Weights of a small GPT-style language model, trained from scratch on English Wikipedia.
Size: 16 layers, width 384, MLP 1536 tanh GELU.
Architecture: LayerNorm before each block, learned positions, tied embeddings.
Training: a variant of Muon for these matrices, 384M tokens, 5855 steps.
Each number is 500 + 40 x the weight over its row's rms, rounded and kept within 0 to 999. Layers, rows and columns count from 0. Numbers have three digits each. The size before them is the row's rms in percent of the matrix's.

# layer 10 MLP down (transposed), 1536x384, rms 0.0432, rows 1346-1379, columns 192-287
090:488411520398421436529464480440446514448478483503527492581454488489547420519539474584559509540578458483561461520546527536505499478461504515508542492536446461458489483492459489453527457501488444508442502507457519503501568524500493496516425514501501528541533485497499517447443430520455473497
100:466438489495488483603501466504431518409436465567498484460462486549528507524461497509494434532545482421528495459475474456538465456488492542397517594500547508565466460458518476536584529440441504575516558464534548497505511544484476510588523522514460506560484421544586501446557457520493515487
101:507492499502479490428514483458490465493480566504495553575583488469551465379566448507520475523573473492461497568488398580509507502509460467512396518474570465399442518475470524516442480403547483473505536558510521543523509519459466473475538513544569466545470548473498455554500479491592456526
099:462456511506488476514528453442513526472496527524423516482518522445432521485569516496538474535489485487523526504497498560496490436442474490598560429465501511437498587495495427450537568461478547489465526543442440507478482510480495497547444462514491536531428481559489518566547519483469496434
098:539476474394433432544548452520482500453413531481539518529486483545555493529501480525473545527532492501541517443526538523504471483452590542495549530512530511481455542484514500442486564499534493441486438480473532466541468461496532428524511482538502464456522478477480501466504580500544481456
099:457498465467431523483455549419458486545502398434474503526486512435556474480521527467494550460524410440512470522473429469497396426504486593497529504496457498486506404534455505468514618497529431506424544484490529537494477470505484483513513494512489561534523487563496464607505454468493503457
095:435520530451542506414448479494469527459465525507509533557533571524467447470450533480555455530426438506498461543518474477546456475487501518414409540510470492439530447557560472439515545554415468480453467543507447479463499516547568461476492546483451478478461490547470512542522482558422462503
104:488521502520501557511496509454481522506548516488513524471483541550607555496564514586602480452536497491469478470433506520500540396428505559500449551491499468497556483522518447489482473521489529559498463538535562437525573475487499458474506566482511457455506443534539518484476474500564513480
100:430493506532490426449443509501552475508454482429440541446527465412492408538509525505466484523436512456504533427477530457483524458494489490525464528557483516484500510495496543494477527601519589532414615472503489519540520560487518552462492451550497470538535504471493509495544471480514568500
104:504439525531524479534504541498467506445421479531515461458534498470406532471474418487466512424510499615407458497487576622506465491514493467490502557509521513502530485465500514484546503558523578477504506590497503528465531511560402531543465535513438504449454534491518462455564449567492515528
098:510466554553500548490570493476483514479531456517529492451484522486504482535601480453472549479536499573466536559480454492508448513543478489556549519543515505576527498475431424386498536532486508497552551558547526506461445401597413563504537499572517460520512495533561556473498502533480553532
093:573490515521533576549548459654476457448475401496519465444450460463509445526478483474494518553505511505487554592552477481522477484464551469456527571442514442578457544582505449503554543447485458434565427521513509452475420502522524558428585542458412518553459488518496509436573458453496497511
097:485474477497533558424505487499570528485522491559459448500515519558447416537461526496521601465414511506551545495481453502517526504516441507487472521482459503515460426488565499513459440529511509511517452472458572490452470462524541516552484527493571549554510557493434550491517501487464636423
099:522509438475511480427496486429506560581429490532475514541562510544471466508471495465473530481516557549502556477538556436520383574424546480494477534548526464583491425543569545587461448486570569515500503516518393491490483539509524529519453481511586525545472508506509410463559517461469487498
102:512487538411490440538485511427483464495504535509457511501574469417514574494419505502519435397481503529510522473445496572527563448574467439499586474418450458536474487451569492459445501450457484469547500533454501532537523543459459520561488463451494486554470453481489493435496524435424492509
107:507517453483577515490518412499469493522484456485587535481514488489497492563437501521529470524468521468483482511525544428562521540529490481511476509514475547558423482554488507440443579459518490436491474513504509574544482501586474510573493522584488476488539509529511517535554547414515476542
101:485459528434497476482487529435440473465503498539508518519555454559525455424482529441521549447556523527578555497503473528527536456485591507484590493549496440486529536433430560389525523445494446438483471464460494526446530505522448485541537467526579467486542498530539565442580448492456483452
093:489485485511477511497474496454490532509505537505409522502437474515599466512534519589515505523527440532508498549413494467512460497497527530456466505471559465479534526487497536486448451536480497425435458520470471497494481495526548491435504451441595583465527530461571478532521491528483557525
096:529506576518450537481433488490487484461436487485484470503459502459569567496458485469481546428477551452458502485542509439454519514463469473503500535535516477512526514553505495470525569450499485474509452464379508522560449599500494464541468484513473565486532471431537424471480437444521484548
100:433489500528505527560502475510494509449451547481506433498444433547585496496551529471474442546405440489453486468494515504499463470497426494474410583473531512447518450514420489471490489466494443474509503564475471459436515503491527407446515457451491453545537479504535394529518455493476468554
100:526556476508454442451533568553539532506447479530521426515567506544539499529468505542465521564533543422447457488497569498563487560436418491519482519465485453538492449537440476484438526462471405545484485545505469517465506536530492530552455452454467463514474477547498500482455515390557545603
100:488464490477554485469448520499491442485449491533504463485526502518546582512481505442487480573445442472508490489516532451530499505465479494523489533559452538525427477534477421460418487517497485532547497435551404504505504515453451539420404541550518543475487497424492505506494584475520453461
102:435483478479500459432592469498435549462501584559458432482455452544512440532510500543485508448533456500465473515527494512412496482529459469471514398460513469535434515474508509504462480562476566514493464577471488484487489466460610465480479536465493532520451515481546530462509478501474548513
097:473473474446486526467515453519470505487518409535526481439505497502455454503439504472429539499481488571512495503473537487434486468455515550540518579441471500544488577479537520512515524470506445494469504464576367546499579486550478512561500453467533537554500479590463469457511436432481466461
094:475515436505468433469476431518498476459466479459436444505457468481468474499484471506422476521519477515505465531484489494519516423448556549441461539471546393502489503533481489546493504530519503499409482517493473416464451569516485438493486509537518525471443506489568486500514452488526462522
102:496542543459542495540514569535496579526482483486520525461529460590491486550554559519466546514478522430495540534574486538496548459475562472489479498443480552525501512446504555398500581456516500520501475520475478483522430440493494447504528524526462461513552447484535508476510481506457505505
101:480472551510491478556534564449540536466460546515447471466540509497486476523518512522494512498543528530528542545515570522532539502538560522517489449499458416460472495463514483522462542436474530535461466486501522503499510529460528506457552529467477509494511531422521478466547520573509455562
103:504441471512483513497514584510519508568530542452568537523508510512509412425493462468528565460482491437454417507498461516533435527532492514559561492529524450476498544557547431452487405542437475547502480511549558563546513502513549546470564504537564496517493528508536504486516593518537468495
093:455564538432472550517453500535470573518509457555454492499517486552486461496519491510548488506459502482456511475523494505551539523520550489560576432456522490487481453502496463523488553475516524550513488524474534556496467488482547463484433421510441528451521466514541559498421597476513523416
099:541413430476518472520519496461501613518484537484520500533474461499564496468396494426498493454468536499476496495531518442450464479486516488420443530465499568504536516480587482516530517468505432510470582422509548500575505445481461481503497512469510449547465499517518492452497444438463507567
106:509478518456460506547477465514522471467449495517439474519521486502424446462501536545480484521476479472499507526482506519523523543535513474530473520483480550523543560431425505438550514528489538574470423438477483508543514439465485495489493422495539517561492530492464466509569486544501458528
095:480459467473498520510521493521500423504448508492503534527475525534497490538471487469513514414413542487527438468491466536411474467453466477539488441568532488515479500521457481499415516469537468502509470495478498497520501479533431443515526498514465508427556514519513506497524523511551502488
103:445436509469529510470494504520458465471443445470413550495541512448529497468534460469528547532482551499456535544468525539450553454510424507457393464487513531468424454472493556455491518536454477504495550510534493516533500436469454532508490477489534499489524477477591441435518542508496463495
093:540506512551540526420467593482516510473506498501467490410524428464422460556502490547506441484543533574477395487516548514510531530502528557543541491510540543516548501456404540512520491574469486513465472559544544525508481517499497575483520573556483498577487497558459475508507482457495525514
# layer 10 MLP up, 1536x384, rms 0.0896, rows 1347-1380, columns 192-287
101:442558563521526498442516599479469455515458428443500515465533526465523473418551516468495554502524504432515425444534536481508535512491473478495575475486460496502454514478443468543432436455423476516468423551521513518548471437494597466494492569519507469547523505526524523526509583535506532486
096:452424490434548493438449460525459555442545422429474480480512460552575532450526462476472517526469498475521559456493544555488438491437531440511415464460499454540517488448489556461471507500495482457488513533495528481506542525570539443534492476488500463442440520458506497524544478525495477548
101:529624462484426512498481533535496482522566484437544531481557469548507468466486451522493490543470460500457520521477440524491514472557523507465517546547491465454501471434471502519550508448469468403527454486527449504484457454554518440525581540497541485535561527549467568517485502499474491520
100:552501541499456504435517619524507524589481557615570531513499509488556503520510548523545493499471548383484436459545563492509525460528505527461513480488471515478464582465562596468448491436512583500502514554497460550415403536520501508454479493519509507543513538484548407510495543506531535456
105:488535578550449440530507446443580496547525512514529567527518423492541472518547499549523566506490468593477502519511516456441534552544462557508543520508519454588603504445513435466491458488474446495513496515403513532458491495382531489522554513537489440475502416523501493501453444559527526511
095:477507466459489543446578488471491409557523491446491494505516452524494511517495522510486530497475519457520524485562549521453580507453493438485543524447421516468523514436542488522526457499495496450528532536472560506477445472430450493528488489465537534526566503543485481470529449495474479513
104:476525508452474437534490472582491449467432522562543475494469433396508494470434525480575452543528437494493515464513476463461485494417487470482482477459474514485470498472596522551537489443552448462477455524566436492519487505520404533448506482523520443496439482500491481537514420467472462535
102:520492568546514525519585520499466576476470492506496455487461508519476498480555490574498515449529491494520575522506452527503507533512538449474540464522504516523454483486503466393534499445581521522564422514560496444465467500511442480460490490487476496491389456519478568520427442504495510486
102:530509535532559437503493486531495632452513484517517485501480522554528446523566497538453561483489533469534435540457477486527433515527481524520466514429576430530549486466502594536502514521527565462546548435565484490501470627454464527429496490524521596514494460555460514526543477501503528457
099:533508501488507434550496455514515486520555527520528551537520508511538388495475555486499508522492439440546555500519507477523540507490467532579499532503432478450485479531501550533560510557497494471574492471481503524486559486444490523522495447479474519472481448469471479496477508440508545478
098:484490430559533466503484495470567505486525567464518489563559510480487552511425461485585409453509473516540475525462478439441493499526487484489536524498411471505461455485469495541504550513498540420508459500530379553421501603510498453450566488444574509534454509553470512525462442565510506466
098:602483440499481463516469557462438514472509439540513502518422503507517432539449521512553464477494556530458500496485509510526533521499560444404535473509542429562530539469502465561439482411475526468437512518509480431502529486505487517444528470434485455485497536504486470491502503508462472476
101:513479516491488453519505586512450476460539538483501571489454546517535502446475519529508507569544514356533513444444486502466479479498554441538517454540493509445465500542505473489539511477495465373533452518530479501528475515397516424557563508484467478522474445537539498541477502524490505452
101:588514447523498509395455508542462507510532503466414531441561536521486521519548478479509498464443505460538454553611470567494545444442447516558488457504558519477485485501486471544509471444516513489525515515542471500434447466478519492454494575417519510503501478475501436552514457516551444517
098:543510447523445536532522529528543491542500467444490529462481494545521406445511486435462498549522437543544495514447520571523508497552535550474508477533519460535473492620540451404480554464487478493542470494520493459518478506476441513508420530408456474455491479466487490494464481510534493487
099:587554469476546522529551476467513478492513523530509457505476454474544517593483404518477469497516465510549548471454483491542510482519501527473496510428551505558433441502529493550435513434496468528578396523504539539476501520464467461495413525406453516530516417497443529441413519448448507497
097:488523532530508525521481432558502489448492477473547462497543461464467563487504581482498549459519491555578446552475441445485564525521447518545539571457503549460543556493480454562466470469548481499495530428485517530560480534448507555487511469481510512454447477487391509499498509456490549468
100:514471516477400529501490494503544511487503501580475462445439530500496513546511500520503497534581499468464489529465481536499485518497556495590510454497494525488556479472518507442563465521578541400450446532496549437523485521559452457506521493478560461445445467515547540462428460559457482498
101:452483470496418489560518527480517467482478559435481544544471440477503481503486492498455505444448597439491521482507502482508488535534476540559542460548516436589606481545579481479501504504402503508438496516509552415455510534559516505450500464493549468579500461483532466484526498424550539555
099:486502606529476453554473567527523478422481449546501507482472525509489448493554522506526510499493534516521508552550479455478492479440542440561479476516448499492503514465538490561469578517514505470404540454489488507453510454524517510427487531492491480403474505506434507473549535494458460452
104:548534474557486508495510484584420482439513461464543516508487554463590489466505514477478495544474488524494518505468483502478540487447525490492523471502570455569400465494498522494498522508528537501486441446481447551513538482527524489496490556429512447485519556538512435408489553553522411494
105:500501530465491475492504459430548550489492467542500519452445459546443511481474445429486512496476476493520513473522479523432416478509538470425537529512555453529547509449460500473520525459491522425506527523531561505493484535478446486455554544505487479504413513500443529467485524563517459482
099:497476489522498605591503447543502473422498555459546528617449464556553465512550513523543529534444475441498524468562496452431453506492567482524546445519502515483461481499512470485518480513506500526508509507499513489506493449534505517499532456517471432412496443509461489513503490603466481491
097:446498542466542460618542547492505510561446544507503503421533459593459438493570485503612517505473516420576479480508444480496469512491408470492510446398453501519489464486508494504533399453479536492529514482440471462549514504486552522566466454525517524482524488477419518506499475483470524527
101:461498524514457474487478450490477433554533550537485523454514479504544467476470514500504490488505569554522560537524503510467533515556567534463511471537486462454537498500470532460507443446555474500515584542525535449473513524490487517511532483466452563469435459508537474500446489471499544471
096:485607544497475448468510458515442543515451512520517503497496498497615504497476519562542480501455467487447448529499480444497523520508480500477464546570509516556443546465461484540544443512498530496504457528502463486507506475576476549472498507523435448559484514518580487514449533569563486503
102:476540526426509510534500467465424446489436509444511512456477486510436455584518592440495493444478505514566520428485489467527445559479566485476553396464531521455489544495490525559478505473500478445492505528491497501467495534507488507507487485525507478473573469553443454476562495514461420483
095:557486475460562497535492521492451496458502481560517476542437443472487483451507413447484554473444468516519535497550462495501454433538475560477508493517417508509503539535522506506515485489528465516423538558551448520454533539544521450526533535475475483529511444528550467527537466548523540494
097:496542532562498455524520534468484527458499479513541493476496506460499583517519515459522472456470515499487456469509461510513517523529457533491511435489523448499473564538521378467489530503435479468540557535521493529483569471494530533539495504471449504536511561527463428426485469462518508488
104:490532551522406469487501512454483533484484476487478534474522530449556564507564418511629516547537484557501551427508552466444482561464464494509535544520521525474507471496445522462487516439520512457520508475508459493525463452494475486497445477478493604455575492518478492428446521541447535490
095:530495494558460450530481483516528513535513452442482491423511485578551458515478513540467422547477458488554445491489564462580486537473542456446518519478499553529522507462449504522501549469556487523458497539542511555486431488517534567498602499440480542482496457458538478453466480582397520484
099:494611560507542519516465560530536452487531546531540482469401510538467521487459581536519464491503539516455495498539429469535458465532525479540516470470523389469526574487501461543482488498479486487429522492545497483513461517516548530486562501483588468538496573513449521518446543454441553530
095:571429563468494474527557465591473462573430511497551536539547517538518539490502586475527499428526534543567564478591544429514441479546508480470507532466437457433434451465510460446527545539448501497498528508453498525462482443534599470480501513425584554432523496478492529518456431520534496487
102:536448498548540489480507472567531463507525532419555431542417466431520561498562552510583519550558570490468493513486486508522476476515478510487516507538528513498553503453450461599507559481498533424502460549535486459522492445546486573506521525405517568559492489529499514549470450471473450496